config = dict(
    d_mlp=448,
    rope_fraction=1.0,
    lr_head=0.0128,
    warmup_steps=362,
)
Each number is 128 + 32 x the weight over its row's rms, rounded and kept within 0 to 255. Layers, rows and columns count from 0. Numbers have three digits each. The size before them is the row's rms in percent of the matrix's.

# up: layer 5 MLP up, 448x160, rms 0.0766, rows 180-193, columns 0-159
# down: layer 5 MLP down (transposed), 448x160, rms 0.075, rows 180-192, columns 0-159
# gate: layer 5 MLP gate, 448x160, rms 0.078, rows 181-193, columns 0-159
up180 103:164082144072151104098159129131147128115166116090126152164103108105068157163177116170139114134121113129143142176097110163137095133109148132077122109066082118149125173198120181115123116126157112135134134111056137094122102140119142192123119073178108174116146081155151152118147149186075106146083105074164144135138115144204136157119106152132075172136121148133111088085062175091139072154138134056089143110111194124060091150121129136190124190093201107087102111102158129118115091110134134
down180 102:096093144128078122114090070173128126138138142072158154081101183181107127170086109115124078177150117149097089128064135074134127153075095157120147064115119121161124155135144142135060101172108110106162117194107073131128139151127167086135117103095103165126085117118108166157129187161123119109143177138127133087086056059055141097194123062127149142132124113209149127156133133165109112058105135179134089127136139120131089141096104116074122105150158086086103168130163115118115123136132078
gate181 092:199155127148101161085061088162130139138148165093129109102065161087129132122095137114114099113092096203162161118122108156144135061100090140133131084121141161132125163131142155159093077140100161140133111152117114104186101138123121147109082091131130119134126114092136091097109134101188172158138139149188140141118185136190154080149152099182098123152152108165096116144104147107156058086103098086130154129076190116131130143062102117140134059083149144096052061101088097084126068150086104
up181 091:136159160108085093148122096135095111129152127101114110132166161110094152168159142138124093094193129134123091129119070140092183150172112184181148148043127105119147141104071142101065117088164128108062107150134154141124114148149130098163127178108114120167142158114147141129138138096092102144097110103039139156129089175129134092157112083136144137129128168102136132163153068170161157119153118093092116102111076063105090091187112164193181057087149122102130143080095196129076102138099186
down181 094:158157115122170122135127073079133145147084136156093082129159043160160099136145116130098163124097122126170152164086148126135117196096112098179100111146145131120099128149123187103163136107150216132126103134157112166119156124112075174089158091101161142145116127031175101110077177099125181073142118120181145088157159137126104161123111142096147077126100128143112181071150147071108111151129121153074155150125143130142173191058080177145085102144120154159063108113116106138129124120070110
gate182 097:150163197081096076158104155131109127118129110109100058054095098112115139131161148133180088155113143144119154113136136097094150159095170112124083092070115134098141099212107176164093110119116103173123101124088113135129145135103110110153070184124086153121127131074080099165187131127172192160153113117147149195145103101146219068145093114065118131104140147135079141132117156103112132156054105100137087086175137107162119105153064130144136144142128152124133129071188113164099159118129120
up182 102:084138133130106160155141131098094145116123107122136122105106168166115128067127103130045143038093095139155144168091177098047158116149104146139161137118076165097144151148137081121130162147141093149130115129122171028099163144183128191139137097077104116163127171085152203158110137098094141140137158164133185135085119132099128099174175141150121131122164128108080088097143099101052128128096053117142106173122136122159127097106188136141091116121130168091178156139120124177089123158159081
down182 103:114132121014130106099193122102147070104105108075187118138132141150135127066127134154099159034056143135109070164130100156118146182069156148104130143155138110153197146113142118095137129170131100111183158092109176089143111128113156116123134088092091151222099135142196179119159139095102133088148181179130115146128128091152173131111137107109119148151118200157140114117140142114183147131153092165119126133145110131134111151173198106139107118119087122159143122092130108111119168133153069
gate183 109:080146109147089133176087167144132166125096119122097125059143096105130138090130122129115158117098157122110140070159082146122123106059117108129127124158183125149097154117103087201139132165148174116101099138122119079111088110093091158102112114138146137171154203118079141149180093122151151146152108190174114141112103067162124150117159155045122102154124194134109140121090138188141112101129162089180141085126135162126094099126149150000111128153106157182160089084120124083097148132180097
up183 111:160056049140141143094179136151121149136169162138131123111181188112141129100112100097095098107121150117150079063052106155163120103049102116100147128095150108114132149167118117128165157164144115113065068093141164082067155158119103084189131162170129117109136135146097096118163061115162090118086101111196099121162094106206102125129135095098105119107182140133126088095112129139108075158161153070134119074110155099141126115094134107123102173155054166088110151116135123121159158146138137
down183 107:128097092071179107127188165136107096133134157157104161172120157144107087186126131062064108089223121146173138111172170098162108163131138148205167149152145158113172096113160183144089133126177104139131147127121117121138173133115165138171137135145107136090063139165139133114147209124171138085137114144113130164114162128098152104106122118156075130131119129140143167167092139087119164080123089148110064117103191110102112162119165180145080120145149054122132152222165138155116153128111144
gate184 106:151156106103131044116152177146146157147169075104093138109093135142157114098106146157143147122085178124114147042162172109097124135162117112147151082126122152142087088143136083131122118148098188128084184114143118161176135099242066088120103152161158101143147091078180114136108073172095186089162154162136119159099131121147128143095051137113108195141150141135136170068092133114078128141136149164161085101119088104132092125149096125109122093122165115131107131080165084102146140160075105
up184 105:089142180119139142120116135168189125097163180141140162125098165063166070140145062161122158118165090105145119106122133157131093156130128146125155127181114150114128110133104128119139159110150148155099124104106172133205077185124139102114054120150187128075107146123093133103069186116146074160144086116187080110134100162094087159162165120130107110120108160132110050109135138070163197174158177169102088183106161115081109176145120133155083119125145094107096144177151109118090176124130177
down184 103:114125114105213117129100177057117179108099156114105150151144089104129108133126134123122197144120137063165152181188160126062129138104145138070136186195162115146190175118125140161110113175103136101165121142087142118122100163125204160149133093035109092069083189145100144161115118091148185098124167113062100176082156096120136105132125157168125117146188161120136133150134081112133100123113117129140138110141158163156164094111155165102113140118110113102084144145197119158131127129103089
gate185 102:088142131091086086132119112158112105142102143121098153110119136094132103095141086111123180091127132116148127115157093153056163198099092156153113163158079135157119085152155151164108132080172125206137067159075084109150057112174107132109090140107074140154078094150077147174103142182136162146100080215114105211096095092161156100121103144081097112119132165137125168132125142152153101137128171047102135089112115127110127090162081102141146146130126141115072113124093129101091098094070126
up185 101:138080125156139109112196199131092095163135093102179101159132106145133110107130111151140149134102097135126110134148102151128081095148092122132098116092109103156126144174090155108127110149113125106064071080129114087076139165140071148097168113110158140151136132144074132088122120114205211096117119082146082146098058118149160130106179132119175096109148133194121170062085204104143155100162084102132133165117182146171168148092078143097061169087153112170153138148103085141115103169113150
down185 102:115112153130128118141095165161149162120122125157147084074111145141134144118153114139045070172080194070097107059168124093123157124082092101119154157130124121123202145141150143149100107130063176124130109145137090170221065107152129108169129084094140173072107142118142100128127106143111010112104147080102149108127113134142072125158170152078131145147117153092124095160142150149106147130163113227139110119138043151119116171108101116110131141130101138148172126134134099127114144155170136
gate186 111:153158108146160130108098158142149057168090107104127131089146111129100139095105078133124136126097133117095108080196166099112143142158095135162128129152109131141108140106107121155091139161143122194135109170108111144111201129143141095132143088072147087099121148119133098162132094194150169138099106213131158138143145075134081189081177168190152108127094212141144178091166094156148128140129101176186112066145187119141095179101117186141154067080120146156137120140092114121135096118048119
up186 105:159127087083151141104130140092173151172133134155125109125098089112143113131083098116162096103116154104077069114133143143163171109101148187135179165085219165084127127122147080154174181139110147078102121136139159097121153104121126167196122163072153087099124171185165163049120136140124175165158178130106141133141098072103107136136117081123142134159173093117109115120160105090166119099168178158133148130138103082104098088099121131122150088095137180144076117221165141136147150107175187
down186 104:097141085103090117143091136164131153118119178158114119096145156119125108075098079126132179115116096120145130082139163174102170048074077101157105156153146137131078163122110186110155126100158126159136106040167136149126100145224119141127198128101121117104127123157119121134097128156089142119125158161128192171134144123139144097115098139079136125049128107113196102151167158094108114100119177155119134129142161107145135149205050148151067137138118081107138132141184064140110101051109142
gate187 101:165145094128130145167117088136130109096139120119097078138102165087139105118097128176078129140088134148145140113132078112191117081099097177146163154135134119143105136113031137142098135136139151132078132116064116087096147107148135176066154133125103146134125156081107059160097195154095128114170152094141127139101113156157107069066196117103136104140099122154129124118115146150064047113149138111126094098148093100137085097095108127184095174104127151112116095018132164134116124215172125
up187 101:190191131073150110112059085092124153111125165137109108073106180109106145096096155193095147125151143182129107100105144128153123057142137118142140142152140146162127085179115160146152122147124095135171095184148086121131156191144164117169104124113140075077105144092145078137206137073097116107127153171118216122152110139133120133108152131124125123166172100112161160073082116218163164162144133111106056150143119108134139125183096143129158163175187114083099102149087120163117117133132103
down187 102:154101130194156156112139177174090119179156074092118104117103106146125161162177197147148142154160137104114148141117081124110076145071144172154108117142109127128117150163150128130100096139105159110111113170188118072102153103116109203126118095121062181088159120121150172094143117132048171153139142141142107110134097174170204148173106058136176126130094111099111165092201100133116141155112074148125167135121090117118115148122045139142113122131156151111160168155067123120130165059098163
gate188 101:131189151145095087110118173217147105080111132112127152118094059122093113204126129133121137109139151200158143106137151140177115145128154130125081113093129153100114167096130066123132129116113131144189147140119138093089128129128179121106156180144182155113131148185131185085143196143081080127159089127135091108166134128164130109096161124140185066128124130104072109131167125173140119148129143108208151177192148179141116109110092147153195143129087113152107132130132077117039186118133117
up188 100:146101114150169143080119108126115095114083154128104141077099133109122150102126065139139112150122126081103119153145143115119102083103125145108137124084110132186158114179163139104116174061180129165161174114055179097107129147191082199121208087099109178136158114176164151069155171158132164138123163153143134153230168126167138154155152133121166153099127112132196093119119133108147109106079100084059127152105152160139121118087187131126162088123145141160076128127132106099166124089135070
down188 101:117088132117172141172141076143150171044151137146187095154090141118114080176111145151160141085067140133108095123132160111125150182117121153103108174125154138174117162110146076121163106117085097134122088120160086120140153142068160118151058167136168127082095138123128158138177153124170084085190132119088118176117067098134145151156135110109132071158172088135098166136188154062177138101146112175119071087098135079128097140138160139109123151100096136124130106173133091149205188098080131
gate189 107:050145107079124110138153106122165123160132068090151101047098094119130177156098126086149165133188176151100110069124156174108129180202141154145081146114094116146092143176160104097099128079142095121105118099103081107163104103135115179152159160134126104112171118130114098151166131139148152145159094126121160152204180145215193096125124118133143133120082168179134103153106106162107130130128113125059099119167119129159097088121082083088165137074155140125136096114174170163129108120194136
up189 105:152134124098134104160038126141101130117111148119090118166056108092160073163151098123109088174109112207210134129139136110139151097160147075075176097112085169074147126168151109156130120142124111132165151166146079080127166154082111151177180108159142125076127117105131133136102099140076158133160137183103128144096128075108146190121127107054141107137152123145160130089071140144134134151095146090161114110152135145108120104119113116154125124152120117089096084097128085096118215170216077
down189 102:056105120108110095116130162089119151177128144139099149139081096172198131151094140140082069147131129138132126237084173125131114143157142110120178094101121103071175127135106156121150174093074153111139103113118050055160163120128143121069109078161114116055101090065114121103145135144099197132212104173223163090130156136114139169144138117123115109126061159162114159111134169134152113129121157146133102147108151129096075173101104123098103136114146146123108138122120125113122128107101099
gate190 099:136134119094143037195168136131104122127147128137127098111149095121163154193089138135122135120106136140090101178128178141131164129119170146148124105102171146122117199170161150140167175141126119134134131090155095112144168070125080107108175170061179165185187110142137177083115130102125147106088132165163108141104125172128149147127106091176102176121130095060098094111114146115184166194136085094100106146117139162129148200114069126103165112119197170145127162109153147110096180205122107
up190 100:116141115156078141198169098124169168146179193148158135146126130063111100152115162109086079120162133113150179157133120090161096108036163056124098093112137106099116133182087080109137096156144137127107195121125118152097152142144091184097103128157147120092191162120164147119122111025131123177110146116167142127092153155137124114174109108094166147214145117141112103149091142147106154141152124157151136106131092178090118117175119178157109137200086097145132122093137187169112138120122096
down190 099:149103088071165142113132146134063141165148099125176133163106159076138133115088170107185104115104164155154113169181152103104094116142159120078168085098155173118112178077091179206129136152118127175100140163167099081126159141149128123156062183171141149136062123102108138137095143134141115137142096089078141132104064084054141143125144128184160139134204135132126120145108120086150136179129143123117062088079184112131101143138159116140101191096135150079093127142089127126132193090116142
gate191 120:100145133106128139135145144155147141178089136057079117069136075124155103100105113055106123124136187144066107104173124112050150163077131134121123150126156172147073106136162142156123135175165148132125134111111110165186200104143143133120095152149092111130122150133106129175189073173129165085152109115141169194141182095136205115103071176085100149104109165121131165128175185145093115113120162183170140171114155109108066102105142145088120115149100147112153058113137171150150131093127093
up191 116:098108122135157101148127139128128107127169126147138144135194145097115175125140123160169157141149095047114123162099164119162093163134105153137101154185128126146128108160083172132110160131190147078134109120117179095064121174106134124163153180175127155100090134087103163117113110210176118096099147032173137101124160144117145171151077121124116168167123170096093040071126132126158098189156132152120138115080164108128123110111033053119152168135117109176108155174104132141135125129165111
down191 111:100172147150109131098113105092153151135140136145131083106109087162166127150181103049119100148129069154159115127148126138143132133140106159183153088205122139130103113139141124146076077125089140129217109128150150130135121120193124080137206108137090151200136125079092068161088170108151103066117158142163070105151162122097161113115144168101171116084112137130149089105152164110121169115147140140177121192173134128156089149116085207135126137107123139171149079141146108096094150147080047
gate192 105:091107123098112072158101154133186114152174122142072077082126102103140094112143109107160147080128182109144163106114154075122145164132172125179057076090142111103102080228133157139104127126105148160082118149063128132153156102126125140134127151171156090123192114097089096121109114165160132168143116174099151144141146109196195102159133164099111188107154135112146136150102145114078171130132150099131061093140123101136122079101069180157082093139098136122110150115206137175089146121143093
up192 110:142088116134122108075159124105139162118087195102187150146094152099164074138112160042100134150177124122148107154127106144161141133156129100072067132158148113123135126172113118143130151124123097141092118057061101156207094106092133102129123186137178104095129105144091209184070086144177112139121118106184124090140183133118126160122105137165131104135113159169131127152164131128099120149150175145141156122054070126127141162116100183087156104176143154208116130132179118132091072125127164
down192 105:180124145123097107103079144088109152160099122093163136127109121124110149139072159102104124131124075114155160085176173126140112170147154107120131178157135180137162131099175088193174136075079135132129194115104029157128080078112126147189131120114132090153179113157118137124062124116114144171109117096099143132056159117121110154069142125084091144175141124130094153086090129102104169099083148157111163120143012181101075123124136093121104120152156097117130194099180133114112118121113134
gate193 106:096116089182161152123163189189122127108153114156097160159164078143163116129080140127155118065125160203096089113136103129130116102123180100122099098105129138168076190145141099136112184154140155075067129146110134123140136109089119146124120142126176196133097113130163112181166113119071152130203115163127105100121139086081151102129192201099108092166148116114109139101182164141062101082123140061116098126144177085156095156112112136147136151139098085083156167178107107092104168143091117
up193 105:088101166153076069119147159154156104107148140080110193135187081132126091102196128120104147130090142135118141143154114135070191086142124067153154091158071120087122171174114133133123109131154141128098111175110144083102062148108112082113126149173146108107162133148090126131140060136142173101157075156067120132142120123125171091101112106157126063153149122140125161091153114171155100170189195097112165105114041159112109101159129143153098084169159147159188169121152093108097119159086147